config.yaml
num_hidden_layers: 11
hidden_size: 128
num_attention_heads: 8
num_key_value_heads: 1
head_dim: 32
intermediate_size: 320
vocab_size: 2048
hidden_act: "swiglu"
norm: "rmsnorm"
norm_place: "pre"
norm_eps: 1e-05
positions: "rope"
rope_theta: 10000.0
rope_fraction: 1.0
qk_norm: false
attn_scale: 0.177
bias: "none"
tie_word_embeddings: false
parallel_block: false
init: "trunc"
init_std_qkv: 0.0501
init_std_o: 0.00755
init_std_up: 0.0501
init_std_down: 0.00675
optimizer: "soap_variant"
learning_rate: 0.00378
beta1: 0.95
beta2: 0.99
weight_decay: 0.046
lr_head: 0.00903
warmup_steps: 200
schedule: "wsd"
decay_fraction: 1.0
decay_shape: "cos"
final_lr_fraction: 0.0
batch_tokens: 32768
max_seq_len: 1024
doc_mask: false
train_tokens: 190400000
max_steps: 5811
dataset: "wikipedia_en"
Each number is 128 + 32 x the weight over its row's rms, rounded and kept within 0 to 255. Layers, rows and columns count from 0. Numbers have three digits each. The size before them is the row's rms in percent of the matrix's.

# layer 4 MLP gate, 320x128, rms 0.15, rows 222-293, columns 0-63
102:135115142157148147108112139156128091143132068109172146185150095126109138144099146129160187138091065113186130186100106120067162119105106174142103157194124146123111116137134136203166146062111121
100:117132099156186133076104104101131167088155133164146076080107204125122113119078173136128147151156115130172174152138153160110214145066108150130113159083139191102090164124136148154136101099119099
094:087132113173140087135107177119169118138125106133086114182099198071096156123134110123217173183097121116098117096136123108145131187150108057159071133146111184118131121094084165093060138069076121
105:160158145176113132161174149197130129165100091103073085126187109105153035214118161132155173144120053124145179113124126131158128078132123118185120173042112165116100068162151115145127149135105172
091:139147099119137140095117158131176169107143106086133150084114217140141160121114139078091147132143140169125163108023128110111145134117132107099145114090073144170094099099139114142157098171103074
098:138116113089156129115172151107116135103110127161134186080126066128066057164064099179146107135126159106086076148106146109089105132135180121106116087089109124107150090143196053120142098137229150
097:125121117134091148090116046080093059111168175088148087133139142101102091117131138144122129136159148169137050103154162198082103110153164145198116149093142114089129139102183131131125128122102091
100:139067076140160102154096131125108085157143137115154046125037129088080112100142134165125137121129169150141148106076111132149135110082176131173136082148179127145124124158053101164097187140192094
102:119054093144051125131128123132106157128123122140080148166177096105176123110143148133165125106146114121165112134129134083096160072178162170073100074147138135111136132150140137111105160118128104
105:119155189148117141143141151111173148127155169109076123085068146133159207090181113142136098131143153099157125138116164118121139173114112121140121063139126111074081122146112158136089141155169145
103:079117129115145134176089066152107131109177127080129105150137129137127132111105105075097080091057092133089117076098102161147072102126127104142069163163146060123101081146148077130141136091094165
100:131073109159084107126133085187144100102138124086152229117164116140106123096096179160172149135094096108206124112146167101097132134083167153104113120154136108108131098128126157181151174070116100
104:130121093132133113156186121134121063122113162118153137140125114125161081204123056158077202149168114107189135185190125118125131098125164082144088162103143176121140133129209125115132205132104154
105:155139136117113130164202125147132139152117158111134116156128146071172138138101076153187169198082105125136139149064212121062162111098079080121126135199124119148147126149132159173137159142098136
094:067143106141096108142103101121105107163108158066115088116110113159090085138178146144157129202097167135132113131157066109100047095077108100126101108100113103146121129133170167176117106135184100
091:156097131151148111143163134159162179109164160095100100117144175065132140031126133121143168120165201119102131076141131100157149121131143116116142174112106093107161158134073107124143176106140096
101:126133118119127120149126099157114087140165152154123080129089183124112101142067135138081121140127106074141141109076118130153150104102080108074111172104180084170096135136135110143120127142119100
100:124126118184071116146189072180134116146120152121158087074109167147190112094106081149118112128151203071103153187166056131121121145151142119143173101082135077119096114162142127124127101138095149
091:096113142147128122134131152094156156099154097152143142128122110112126150174172136149138118180107135204124159143184186110103117125198166139112148133115117103119110094154144156194160115098122116
100:148141151164167134135110136109155106145147172127096156147167131136115162114099086159124078152176153088202116153180115136129200233116137144144065135063159158168109142072165118152130075149137117
095:083093095121168170147104133152180165161144137174122089136157172071157093109141092114071080153124127130097148092112083128109120153144181224109127127131120066174175108149152169166130138138159158
106:181115181125106123134143148123136149105106092100086142141159136168125128112173133217108136085108118199100115178152060144110145126122173160187130048190163146169121108114142167116141168107158128
108:130105103137105108102105106136111114100114135108150151108072129167078102152158156174137132199131118131142090069142165151099114141109085098207111150133164138124139098157123095150058150158154169
100:214146080127078135117152168137121173118091128122194212134109102135118099118151124167100135195167120154113139125136138175135111104173123121139159136135107104095138102146167125148104141100152156
107:114157130110107155106140150050126154128081123141183129082115137172189073153164132126128154108124077114094137152173125129100163107137113141148176165191130179129089124142088128149104105157146094
092:103082107142118118159122149145133098140122123084101141117076061114087178099108153117084087159054077135164165133175074138179166134089159190152100125139136150152069155154090111078121119093160140
088:137168115114137077149169101147181172172141153114128151120162142147128138118065163116163121139116103078106121179142075143113092135154161135158085115118162138106115153153136151145097114160167114
092:135138102122125071160160108023129125137083119134048123147089155112124183129094164095113153104104092180136147168085086113143129065128113148125133134123135135110107105129128123139124122127091129
098:121098134124154126149047070140087087162167158132111092138110110147124142137138161117156093073089152088152172076095076142166144166136165175117089112120081181122134137056167131115116179106105129
103:126124100127154104193127138105166133150076136090045105144124057120112149082162107148153092160093102155100136115102056121120132065139144150127095129125145093149089102115183095207095141066074102
100:089126098139133155124129191169114076163174072072131080142117161144152119137114108169147135129102137203128087143113143125106036133114090144030167153132142124155117102171124144108122154103120175
109:191106117178128113127145168091142195148159121114109168148153112112175147122132074180055199163122139168139118104108192121132147104112188202110134150131152128143133103169190138194133090162161144
100:178172168095109171077109123096137134125114092156126142152153098116137111144125147159133115129085105134150088122075118153190131167117124154129186110118090166106138079097160119130163120117066061
093:139117153120101153160097100171166089051148150104143147111090104142082136162167176127129148161133116119098154108175135130175083106137182107109126168139110125091117059144132188133069110114092189
096:143098085161113154145136183134137137136146164106163137047128172069152190180110141167132095127134150119127144108093170106181188148134216148101087199170090165183136143083071146166163120180145105
101:084152159072097205136130098081083122118147154137103081089189143156134162141188108189115163152091145137167100176115108131108091141094117172126150159103127162127158109144152121132118126116146156
104:090148100118040143129153116129114133131132097149144095091068176152143136169107082119109115133086170118150158100142132187184110141041124089102182119091182117125123136088091162126100147164092133
096:081107150184130144102097115109127108094071107100147118050128137114102185178106161180159138119087106126125183145151151135099165159186129109131164151131135067148094188069187084143096130144124096
104:112127130139095144095073059107162111149194132126161115117096088182145139143125076139078135145138155139106112082118066090094133080108118150101057140140131136150134105164140175130084163137204131
094:176113158114157112093152112176164139161110098133132080147109124137095104107144176112116162146109160070128151117163194127113117118075056157143030119055143091164098133093119165146160114099165132
098:159093109144110110111177153141144171101071097142135142145115141137092153105131113192181115106111152121106191050128104155120090153124114125163099159121112160149127096039142088099129139124149183
093:122083087149073174124111112155141123197153081065130142141109158198092083137161105112121166116154090135084163092149152167209151111135158119120142150115141096189124123091173108160099130117125179
114:121122134128117117165111144098097039118140096095162147191162130163115072116160113120144100129100123110113110114174181095084129101111131133112152156101135194167078139114123109171192129141075144
105:076180094183099093102138133131127171159090136178132159120139102104131145098123162163119218085146158129057127094127161087149164122063133114125103101163109146098107180132134158125182088135138075
098:170092121100166125120122138150100112106133091096168163089151088121153076112164155144097099100072184110143132077079117120168095181158109165159132129110117145118047101104111093063125082138140117
095:129104140065084134098177159145072197091136133179153119111145133172105109128050132112066090100132094152070158154145224132138108136117133058110154119072142121123141139136136108115172112147112157
094:140117101126176169137124112142113124105152128141109099194123147123132102148178164187095195153090118181115121138120086121127153136150144102138151161151107152128114171123151128152151122167114067
094:086103098159087132067153139070117108146145108105109060107128162185152080123148060065080115156088135137105166167101108131077131061096087153121150072135100104167082121174141122112074179066136106
099:146129152127163129073117122189055121128146092127117172106132170123199168138136082149159117124137166125123138120175075105147131137157119072149108172131116089129151132144104145155123202107158114
097:068106124121114095142153099116050129094138132103111093154150194151147148125099124128126132053143122095074144185111144160131096126142160156215071119133127122121110143051110167084128169064150165
095:179087106183163136116111192170112045129060113149105131117106182142145129124080166119080127130154096117138110112095074162185102154116109136116147115128091112141156160216162082129081120154146104
091:122115160137150092069151139142092097120079175166151050125090128086131140151149138117071174114085116195190152149149162126057116079157136120115140110111104205128123119133174183105104084146150152
101:126096102137145120143158180097094125127117140141083149069094224120182113157119117099050136066157150220184148152068106144145154097076163155122115157152122142160116111165154123122101115115136103
101:160159154077129174123132110147169142147098154169094140103167086069069124190099185146081110186105099095124120120167211147095136082031103079074128144118141093128096146174150131146188129130089063
095:120153122094113143142107161212082212127117116167158099105163123122095089114103170077159122090131160157165147147109136123086146156165086090107165146165109131126053116135155130164139123172126146
092:145152151128068169068077113134160131158145136173103158154116132105161145131113079189142144130105073169178085120112202146093145141124079142163094127160054099104167145143093110106119150141023171
109:050104089121119111124113131126116088137071172104161110135115108141194169145070095108119140145095151074110157131090092180183135127160123139112126110181142113147126090093203107144150120181110144
104:115143044123147129086084110142122121103137145152097140078137149124171153126128127112111099087153090088133114107118156090080134151139137158154175124194105144114124172123203173116071062169111068
105:121083197121148076080158092084086115114126131114094104115153148151122111149129138122121128108130174165148085120128072199115129167095078126166144178110139151154146132110120216163118131107148110
110:078074172127136177151172125095138138113123119094163146092129120137129143079049089125150112126076129102134166151121098156153106152150162127113130158112116139139144113083149145178089118152169166
105:132140156150127109112134168136121146127154130115107132189110116123149203167154132114091150069147076125177099117242181103128081171159171118103068091187129113081131184142160125109112111138155118
101:161066095160152144133091149200135125119167109154123103154097133144098121098177113117166128088182164083149093112171096100171148102120153145167096124172170151161124156164163099157172150143125160
109:057123091080159119192066058105108088123144146125154120122121125145145106173106125153140148151170158132099209096158092181106131093136146117129131101209214117152115135107153115082097186114101165
104:099107078116094150107070194166102119100130154137144118150087135116094142171092136213128110155090141165136096060170179126136087081147106121088178153111099150163072114117131146104159073154057079
108:165086148110172148163153072140110179132164063161059112132174085079168083081103120131120192156144133085134101102108156137097139131152110153167169087120117131067118087146151168184106142081176120
104:127074114083104169175102131126092091139088098118068139091092127109063100120086149177100130168107150145157099126092121125112183085155130183107119134150118119151040134142132123160159069089137087
116:127110180165145180101086149120172138181165109142141141141134115142178132119086095088122112146118133112197197122055140091177116168147106149146150150185107115162149141156108140099169147126115068
109:141153138133100130145132137153106107136069105108149123140089134086104172186103080107055132120145141119140151162147138071100104104082174131092168181137110135140146098120146173164140093151104153
084:124121110176137147117072114111116111118117147163136140151094108157127102152201118170100190157135084116175155147099174090088127172107071126129147108205136125134128092139160134105119078138191103
087:096134129145142176111132094115108125155104097144148161129136159164117127165100147084119019122082102059140146164121131137144168097102093173092104123093219118145107083086083104038137134041066143
106:170123159119156116169112098112160097124181164095116098130118095162137170109124175207096122155147122094127160109088125120186158048187149099195162152166120159140114093112108106151102178137144192
096:093117179155124095135201126142117172156152168095137132147135141120098209145150110206133136161119084120067168102115108139148137086066107117137072112063156152141154185166158088165104139099165145
# layer 4 MLP up, 320x128, rms 0.143, rows 222-292, columns 0-63
105:142136180156136121143155211141131144175125151122127126141137139166193081156160129128151152106111096070149183159070098152033188134131097154144119130152120112137147091097117144129177114101112165
101:047125185076199125133114116125112140091130192139153078068133160057141133146134132142079123101091163115146143169124071084129125115105127114069137148111141096090109150131121098111118138179176137
099:168079188172102097142129143091143121143154092157124151158090111090139120123138118122120078147093193088120170162128112109120069155143081161123122144215159139210146180142182116076171105182100152
098:175166085089156107115116147086140132115174106064130130157069100150122146108132118147131127101171163117131138151176136160121097170159114083084143128140131135129087133151141093240132118126108135
097:146137129119143147106132118096092096106117075167167111179160102091134142138158143137148088124093126139123054102087112101159121124105124105134112140129139120106139113164148177119146140111100155
092:117196114089173092140152111125138194147157101207137139133139160180182112102119125126182151155106121141108087117131149156133090099122175114111123122079090125169119110134157165155163160134084117
096:134110126126138147110124110156095133131119113105160156137185112162092056159184151094128094144165150101150112147084188138131097128111155163192152055104160131068133121166132121084167059165118079
093:080133124140135156090150089098161121153194072078127133131131191088139132111119120137155150080115114130077097099111156098132146122109180073133140099163159115096150112120073111128145094148180085
105:117148153170084125103106138162155153095103172101140140134108155128136129153139116081193100169209134141157139130138159136134145050168097142082151101133125118112131179129099153128058186112125102
099:114087154098162140143130113123152179137136172156165033141157074108157087111100152092119113084100088090161092144096084119095124140059108088129076099088152184115132125120068093145181151155135132
100:192099131112147227131121161130130081167132098146099102125140142096185110132190171149167149149123154169142105097103133124177204068129116188073158202176132168133142140149110195165125104107130159
109:095141064153140116133190108157117124106122160156132131140097110107158168150120167124128088149129091138125095078166203155123101116129131152085161134087147044116117115142152093106087156073124150
097:179180167104115163165137123118091117105118048195153067206150148165132137145120049096147119123129125127132106096103162115164116153157155115096161125166192107117082113111142097136110148086138141
107:157148076154165147140136080124076201070107127152133142088163115085142156154162135168116122113196166075142109167166143061130114124129117193098044140092214143150112136133139110152097148139148140
104:136171056177118130133094155170163137087154084168102118151129143128175138166114191110113151164165091158121141114168150081151100115137122092130176091152100098097128176172142176114100109162126161
093:163133115148101084110115176101110160218153045123162051157101107153178057129125168135163080153160121149134083158128173160093077176119108178110111089101150142138192103144157109121127093164091135
096:103063138130114170114228106151042172131158087152120178156156069141125171156142135191173144110141172175070155139184147127138095114127147116139109119163137139155128133117094122119137150089162149
103:114141126104106161143103120157147159182150097043054118139144106147183161125074158119131097150147149063084137189095112104120145115114181148098064145111118109126160149051108097156138154087141068
084:080078108117104147152182113108097104196073085094093128132138077109118108114148097136112178190144109139096203166136166130115079114161148144152110136142097091153016078114122141104161087129103110
098:122149145141102154041103139101128126133085054148184098167117116095132119118179126088082124123117077137086158113156141087151121108176113107126178142133172089104151119130142096152093178154093156
098:140092106120156119159158064112124125094128098178132183071186167100112083122098085136100105131149135098100174093153087091148143089119127200204114135112165119113125099158166120149129170120134126
106:131151144153095116092098173170187146145146166131105112123139114095126127077124141138166115176113122107135150167047207111124151127172164119120151080147102065123175133106118202110127106124133140
109:124136129145051128055108192083101085155121076050193114120148149135147103142139121141100133147128101150142125131094174083119124126147064172121121159124155124147178190090113067098102178132086148
099:126124086065155092099126058129160148147174163141095130157138145139163100191192137112146129111083104112143070211186157081173165142111128126113123137084123137134159147169112144098071128130084100
106:143166158091119113127184112108121146083180077124108097092118168116101117161087071118142134130153152118099132155166162199124102117156093063127163110091082123110138118155111130146162145115112101
096:192133208085133133114156127184145084058108120079155120155127113118061127157137144197173123117130138114141092181124150133136148135059153105086164149084127135117179164195067141119180080115147117
094:138090083165076157110134146095121073128156117089162118199142126074107133174138109126099076107084151154152100111109069140161133186070159112152182169122185189117076125132094170162163147077181096
104:114091140090162095134089147153097129190052135176110184163175124154129126158085066134134089130158121133115118131115139133160132168127182166088170138109188138092082116178163131169180105145164136
093:157132100130138157145151144143190140075125126119095124116145185157189116147118055171174203215190108108112136172128149135119089141106139058105147161103161130138112121154143121140113140160155100
103:108164104120073122092168136107175107164083107068100077181157115147173142114085128144138067100151065178144132085097166107088110102115122153150103115145151140140156145064097107160098126098120072
097:139105145111085176198095142083128120133123117118115119095179109103086110121140106213167073122196183094175114160161117153144133114095105137186153140099095092146109142142175132105107111116158093
109:130147150086192165122213126140130081133177118131131078122112134119162153155125157122065129104144174082112132143099105166112092140167103102156085137132133112106117117144085138156093184168145168
098:172139182120137143169078121168109120134149162089164134093136110133117166103117094078125108134131164129142131066138102144173113110143096137135142149135116137080104153113160102106101138160144100
093:155164137131169077083119133075087143151093138111142116165136112092139150125138120147087140137098172124155082165079134098132132093084117088137132148205124170179155151119126067091136182091155119
096:147127165212093117114092192103148119148149112144099101099108149058093171157124162134125107057185111139129102132096130102095071150107147067132131146200121127119127122164122129150188076157118139
102:124132156131129145065178112102184175129144068101102116152112082074135111075147129134143108090127107099131119131089118069101120188101064149083118138075127157134087110126188114119168149235172088
096:169128198151137180149148122123151154195072122167149136133117110100110101149090137159132185082129135114120179129165085100151124107150166110135118131216211112141091139166096101148141105123137081
104:120096062143179101110133149197102129099122115055097101169075165126167117125163124138124155123116204088133125135137083132154153124143057153133120071088218088173107125159184119112129186137144115
107:102187120114120120106159129095186150152117104091089074075187199119136115144143161184104133103148147132117137152080110051147129098150109103112128091170130081112151095205106112153162078110167092
090:097158111149174094114148054168144099130137068149172074145208130117146126120109062135090103135112172166141108182112106176106096123120213074127090090132134152093163154160100133163136103109125190
093:155178143156147121108108077089141164107118148151147113094086096150110130063092080147181106134118167169081104096152107105102099127210130159113088155133119161126104122100112121155098109177136106
097:127150137171057117131095152149097161129154100110089078127108147147118099147081123071093174138128127167102154112113188058097157108099142136136164066100169136095158136159105138078126098136204149
111:185121135187147078117109120177146117094085119102146163110040090122110120157170115195144141089059149121110143121101125097159154150138156145098122165108118153166134148107076104122107164107151133
105:059132085138131129129127172082105160140142127052094103117094167115121146174132111115104134131083095125139103125078156176147107144085094112176085098126119112156169142110124140081145094132137182
094:150144166176091126067103133122116107172146147176176166164131149157200100192133131080173129174193120106151101132146110147138082139124142108118141172152120157120235097109111090173137175225120157
092:107202148132135137135132072073146091137089109106144131138073131123109132093161155139145150113151147095139132146093120192077116143170157177179151121133128129100133134142087140167107160125165178
099:123080157101144128167159141068091146149158126178174131114157131052183126178120117072172152150162121158178143159147112162125156110105166130136195158088107136101121131163175084131093116164084135
097:187140162067120151152222058079131151150129061136165080090146077138147123110171218122172154141122085108127118165127086044100115120130111101157105116162054129136170179113135091137106140103146165
100:144147077134126074204141145187154136074129143129169104079085124123083157126140147109120166128152114122088152117156203080112157161126123095152095150111227134130103128061117168101136100145150168
094:112055083075169139114167147142115151161132121084164107104164177166089069108107110143160176127153148134127156176095108085145147139143101131159125148142094140153098123091132161043109151161190136
097:141168084125164108112167140096154121085171094137106126088106140126098124118122109119103107168156080134132104155062117161131142117071086093112164134101073097096077180115197121126089081074173132
098:092157150110126144135145152070183147153160157167155127123126170094151073133122223073173103131132132075120108158125118078103179098108127120120137127178118132085162126171223157094185076094110177
106:132154097088113121146132190127171150091113128107132136128092165119133130066140183130158098120127155152200134085100074174117149099092105162156086106163132125149137084157168141127106088116118128
097:093058201098117083096134112139138103111128144118174115154157162203160155101142156096136058115080107150119130125119098178098140146171161115081133092153139125110172165113187070118157122111192096
096:129163162092147159163130111065182196140125122188079079142152051121165097100089111137142140135132132095112175138132156127083152126151181152130158181111164186143151127139151117193143105159106156
106:094149145139116131096137086109124151136109191140144154097142119108170119134123133085079192106084143111153063086083106146156199145075138177103104130068122125135148100165121166184105130121163174
105:191121139149125122070027129123129131145154139134185163092169131174129078085169123113149179115148140095148141116085152079134106135178081125148147174158156122097185183108045079060096143103133129
103:119101117182115102149114131190135116127076177120118191095165144139123171151165130148099082122071111161157100090129079095150125131097127115132113155116079124119082119156160179147153165111155062
106:151083180130161109122096147154114095143093158170075139140136068093101170102122114112158129121177141092151142076114150085129110129130133118117082167119099127148101162108142144196116091099104081
113:154162086104140141203062165126069113132104105158095119138095127075090146140187153122121101202089132105088160221140139091147106068147143060121183137172108147136099097099137105077096177123081146
101:113184161129111136106073116127055136101113105147114156137119164124127096123083085111113119104145097194126123127144176120153105094102121105128153131199113177106128141120132094184151134156109187
105:211120104074092150106138090083093080161133100164144157127139124132161121133106049136159131152121133192148129030087151180122095116189157138175128138100117123147072137106142135155076120168075162
102:083123125099111104162157135116139100118149119099106125132140125149156121143083139128168109111134149159090196152122173164116163156154114110129078098188172080095107121113216142096146182083132114
103:078139058107134129143136113149113184122110123077140134104108135108110152145127106161113090116165147150151090051127140096093132156133134119124115080169109115151127121123184105105093060163078076
107:115104113123062138179099122135160116089180141173157085121151185124127118122100162146098105106105161169079135137178087134152101187130054093101152134153095150155156165142105125122135129176120154
110:102176164134110154074159133202152106093164130118104105148101096079149143094121097116123109123127098093141192106132125122140082165148083131133097130110114141119140098154111122168165200115072109
098:072104039161154111104106143149098178221075116098195129086082093133129110161172103100110091162166130122129132145148106138108137163157136119157117127134116146176129144176103143122107108140139166
096:106141175090067087186118127123137108072175135105154100162111196133136150127128151122146164179145060145134092131110158162105193092087152139106097139167148176178156143163158112140177107182098067
094:116151181133147157137114108170138089075143088113134103158060122059121108115149101146141095171109139170196076089133144116131105155119088131102108113176152082103120150115088097144165080125126162
088:188229153109164108085161185096081184074111114164180129139170179083166126126114080164105150147159069144114176135152172173146174155175128120136143177107126129116081098141125124135123128157131121
090:092130133146142134168132127130119124172106095073151112118116197146079094072182093106160119107155194144114164087171172103133135159125122119073095082129114139139098130197129134129173132088118146
# layer 4 MLP down (transposed), 320x128, rms 0.128, rows 222-292, columns 0-63
109:096138093140124139173137105152157111147159137156131127133168145117108140077164063107110116149152159129123072076110153146140104095133101144107155142171040101126127127236113126104101166185113140
103:137128124086083082136069135144145107173135096134170130173138155109120108158162065127134093088088130148164155140145110085153085133135152099103146146131051129209081102195094154072151130168218136
094:134098142139121173165193133075139149125185142138088135140171114124109140111191099168147138102078112137152213122089092113091160068105100137106176152177161116122122106108104143130102168116126099
107:165148146098097149102128117124155103067090140099094161123125092125144107139137063107182130137180167170106105139124145147092109128045184175160162155185137122150112158153108100147132096094098126
101:181099113096143106202152106157140160161107123113145113147141170136133169134167140061128128126117160136178154050142106124142156130127114162135131080124157137125183037132136197136104161141123133
097:139152099113111103164144174112077122143132161126071102101078128114122173085183074110159155110153180073145133137153114160117094153143111095121160120101117231117076106069150128127104145197089141
091:185100089143144126096127091139093146127121116107132143126226155138139118130160095078177116144173160112177097099136124131141143105140155083101119132143065162124094084174089158126136147145097130
099:056100150106136191172065063096128125155138186046133187129129123103143107161081122078130079097102179104204152147125153182140111120133101138151118094177130153125135142109122177105101099175156063
097:101159124124110115181106168131081060129162170145061162133046081121134078081107111035145166178128098123108146145134153101153122136112151132101141099179163106178201150091095123083100129148186115
100:137089132113162146114047113168106131074082131071081165128096144130127105112140114111130117113106141188121089072141170173153136098196139130107097109107153099116152125125093108140098129086172121
102:137149086183096153155103110164146137083191086141201101116121122102162126122202123095142089083149138109115072163145094130142118136151119203116174176151108162155176085128128115154090136117138152
101:136104199172118116129131117142149075149064063107118067111126144111142112121130097092144172148121092135091124165147113140103117129143063072154142082164173130125063093103138110079081073161195164
104:122154117106151134108122129069107084116104080077085139155159174119195169162124144110116136139133171150092149151142117140102101156153149205125139195172111139151127111129058109116128123163103126
099:070135163126169061111088120173128126096093095163116116133046182096110086136101107119088172109115158147149034110128166143125136130113162039129136074130124131127122145148118180109109102106138139
105:123081113168182113133098160125183119194146130164122122145123143103115222140142149095103097150124112133162095101112131156133170128153100097121157140110145150120130104094105028085083064124147148
093:077141135093124116123126090112136133107124194151154066077099143136107131117147190172099182126102121177083093115163152106158139079147134114090157213093135099151095099100144140095072153088139088
098:086116156143079170101111104116133080063133151098129160129169114141137070172087194146129149119086118160137103076148189139138115169098133123105146126177068155070091136177172111148122113144121130
102:167099120140090175123127099092105151071084128130178151141120175098093155124099136090198161040114184122188141078073139096108160157143094158166124179134097101107104163129148123123109130121146104
096:161082177056127096064178118111093167106120135113160102132163155137145097115091181101134115069157170117162092171106054155121196134154082140160104172073133092101143129148094163138104147139047127
103:106142133172133103124096127105098168108114095165177120163196106093166101125149170121159149094179171123103168146080099160134131111088140142108202108064100129171152127181165100118134121155164160
099:105123089118066174156172136159133134109152140136081130118135095118164126136127123157148097124189088082083119097103174088089108157154145205151115124169175182128151115123124117218114170137154059
100:067120095115121112172111128127109133163134131183226148087073195124096098102076169147100123138150125082155176073095139106130096088096154184162158125133133154147101133141176088181145117158071113
104:143134141150167163143178138153131145131145107145149114133131140171141135086156092137095117136105060196142066181108133055185143129133116139085157147141109135133144176070089142130177097126144146
102:114141072157096162126116074116093076153121130105135166106066148118152138180049140087138160124111148123118079099109089121102090193176142115170093075134120160119118064128091120144188124157176139
098:127156126123153118199135117123142122129116188072126182091113138140084123078095198106109171135120170156090091149180121119106151141166076134131060140098183151062162066125133148110158096122133177
100:066077150103130156132164083163149111091047091120111144095152101134140197122125127108100134101089196157162131180162112171158109189143104111110153096116147141169136125133156151117127095113137147
094:076188067130116118120152162147167162143141111131168111121141174111036164102170103123125111190137130155094176142091163097087081155143130121163158118147145104230165089084141151128111173130072126
090:188169101172129085121171193177121192108191069113169082110144135074147167106107157085139130156164161150140122090078125111163115166114113095087108148163074176096174160087120127116088175137107130
098:069119115115101119153127194109178166117062132131134186110160137151132139135155164179079143098123172159189108121157092080080135125143143109176142115159162180151126163150099165139190142125199133
102:166081111102135205139232170158087105096094100119141142146104079143143111084120170071155162155112117129068138127119171144109163169081157240169095078110156034134134157121073127091115110156117122
097:132134149078150156120139139111087146142079122140151127092136154127133086106087117121094125132110113108164120167150101153138073145117096161198141156135087113169127144154089110102055151113149099
105:143124143084144139152174129180110127137184158083139103115183065122124113160139074136101048152110109129154099116146104091114146114177192164153162109119119116115214132091167125096102132152121084
098:124101129118104149126150109112107141089089137111116192100121187149097117148067105077100074070148112129132070119134112113128131131110101149131191100107133187157145127117150143169166132106164122
097:099113102127092141105153097044140143090131164087134117125113132107163117110072135152153125138121116091115087137094085090130167104087171133114110122169182141184151166143135134123110153134211146
102:088105071125143129112071115117085094111031132107176088160090078219137136160119144094150132144151053107173110165145091137112133118101143153136117099099167136126124106121136153160118127087160101
101:105157204151129085150119150123073137084128148123146163141054135155123086213163163097158099093156165113101090122124167155158147066087142112148120161123174144106090112158121165122111137168165199
105:108139151107107136135123161157099174151164128141155117166156115118143077108172149157165088136140119081136132177123073086083089149163179155108124115130102154084150170152147083054155132134134151
106:147091086126140093120141117118080077124110154119119131099149152118151153160120073143126160050121159147132134166184121129183161085129128151099141172133148127171120085124094138111108137068128096
106:081150124100125145158120058140078107130130153082150145111223111126131151130103138110097142147147132101103086178121139082141155141071098115160142096099193162124156124164165196165128137130096050
097:097157162144085214117116109086112072141089129186156145122121115159117119122110124188118123076089163185120130151145098119160149063177122122165131113147203115146086141089170136072097132145111148
096:164136089156121100068135093195113153117107124211170126088084115058141132063169145058124138126156115115102107102148105139052148111182073111119155128184147100145067129056147140125140051104150139
104:093094150122124071078132178067089112104154089205131132068115144085129140159156141139122103137093132105099116178134118192146106136133120134093133130132139168164073152145006138204093169135144174
104:125084128184101138135092108197078112065123157127109165115095071112124120112158158150118112067125115150134144157162129063097172140102151153133131134102168126166138170125113104122138145128089101
100:166119209127149179135130093133116108049184141145106172120087129129120135136189090174189138117118208171157162137159137166146101148091110152158107152108085090163150193132128166175110104118080108
098:161167141141118082095120118108074138143093138139139168099102126110120152119116172127142081139097081107136140199115113161084116103098083142131103096190136079144148112130199104092107168146055125
093:063174111170128102110120144181141085099109139131155182112200116176167076119148152131120142103136130125064128122083214139154153113150094120170103077087128163117123067168122132082135085113082157
102:142093167201147175158157143125102161114134118131144137167156163126084083139155065187187127154084166099187071168151139216112159102104138169112094120138127105100116138111112094067140111154149090
094:155151165134142132086199107146171139131156146154098122116112108168097145136088110078154115109113136136165129090153076131132172160088167160183115082149140163133080042126167091175122109075117132
096:143089122092107139165209119123080153112095072103162128157118161163106131121114179098169132121091173158150163163092165131172100127144151209158131138177118140120129105053123105115137121172097090
100:147097178106097151147176139130098127093126157184101135089127167140116134102113087139130115096113104092116121124148162143156091142129116182112120139118126081105148157061120118127157079077164171
100:150147137153149127114138095122182140155115163130136110092165107146151156114110117124121126169162131187105077171111155200118117147156133094119148114085063133120079142147132109094130086122131201
098:145134121146118075166154141078138101165136161179140097070144127131196151123151126081151086122075113098113078098183157105136166136156119124148154162126076115123185123117140125102134159166205187
089:127151154131101095099133055166123163186145122128164084126115067084154137134110126108132159136156081151086150101203106143130163114115089094099152054134088150096118166132150159085094135125088141
100:144108139104100180148116140152111081146081154138088217135083115120109141197104128120098121223057115161116105164139146129144155109078135121087164120089210150138145128078147154200148098152127042
097:113137157161141158148099110103103138170133158102175151128148147165133118129074133096144129135156077101138186150167134120128175133152093173144154131158166122162033198069082165162094140104149075
096:092125129132118142079080155128139150155106156115160145076173163077095153159101158121177162069108090072103121106166104154148090189090143110126154103055136134122151150112149112058105113110147098
095:070109161134174115070167144093125163089081123099156110103133146068149095095157123098170151125157111143194143150134041065107165088105162163132129102106143145185138102134119110123129126099096165
103:127147140140174154153171146096100102134085196170136111148084189106173097148211148062158158110155059097085071142153086149116131134148160131095112141137124162138070096098147088158163128158094142
104:119107114075179083136091132170146111118127095127130121176128101181073121114179135146160158162132139165080098110081144157122135122183095095102136147103130123137094222113087228176157121125172138
109:156138096145116100150092165142126075135170134175099060117150094147169174132159140110068050199117136129149182220123165166109102111162068118108146107156130152155118147148149134103131183065093150
101:120147110099165073163071110136153132117140094128100147109112124163122134118143161104099086147160131199132158150129132099135101110111109104070195093144150162076139123121155146139154084108077118
099:141194073139111101136127060123069087160092133131131087146165103172122077103117080138152154199144102109207162104113170113155128080148102066144158130126109102129128167137110106096124109137126134
096:087100173110141138056162105132116135190110057137123093098135159113158182140153136083129135095129123153122119085154103142174143167097083136100147172131059132100082165140135107122138152136153169
099:091169122102102109154114119181113096099077169121161130095103144156171141168194122132156113127154115225152094153070147092139125099191136105149177120136142128098133149152110141114108069145132084
105:136104156093136126141148104110112144183098134155143133154115179178103090136144174166146116100115146145154140123198100089148160082170112144092132097117142114145098100129089184102140126150164118
106:155172112167140121148151178159087095094129137064106149114095154145103126170165160152076088151111117111100137116141125118108191135055174165141106155164144067154118123131136105131109119153147145
101:056112181116150106131089133120127158125108120122167130123150224150091147204108172086116109118133128165148151149083162121119134145139110120144125112149144120145143191151142119097184102125255102
098:078074112108132090099148107160133100120144042080145171120122055076174102153175113134086171171085145135177123124125125118120114100105119117080122141121109145148179103103132146097094115103089152
093:134030152180180131159159139087156137156098158064084100156138131137159140139156139138158085110066122128132233126130107155139146155112138177101135148176167132128157097188117092154155114086167118
099:110127159072061114129040160102135122143079139143110077155113047098125161076087167092174139164144095118158176082122143069075162135159127097165097140087089152105098189112122194129122154108156132
101:119127110138102074202135110093176101099067130071180173161158049111130136122123174141114151148142147120116196125123124138131098100131134103135204129115074115209099119114164059118146135132152160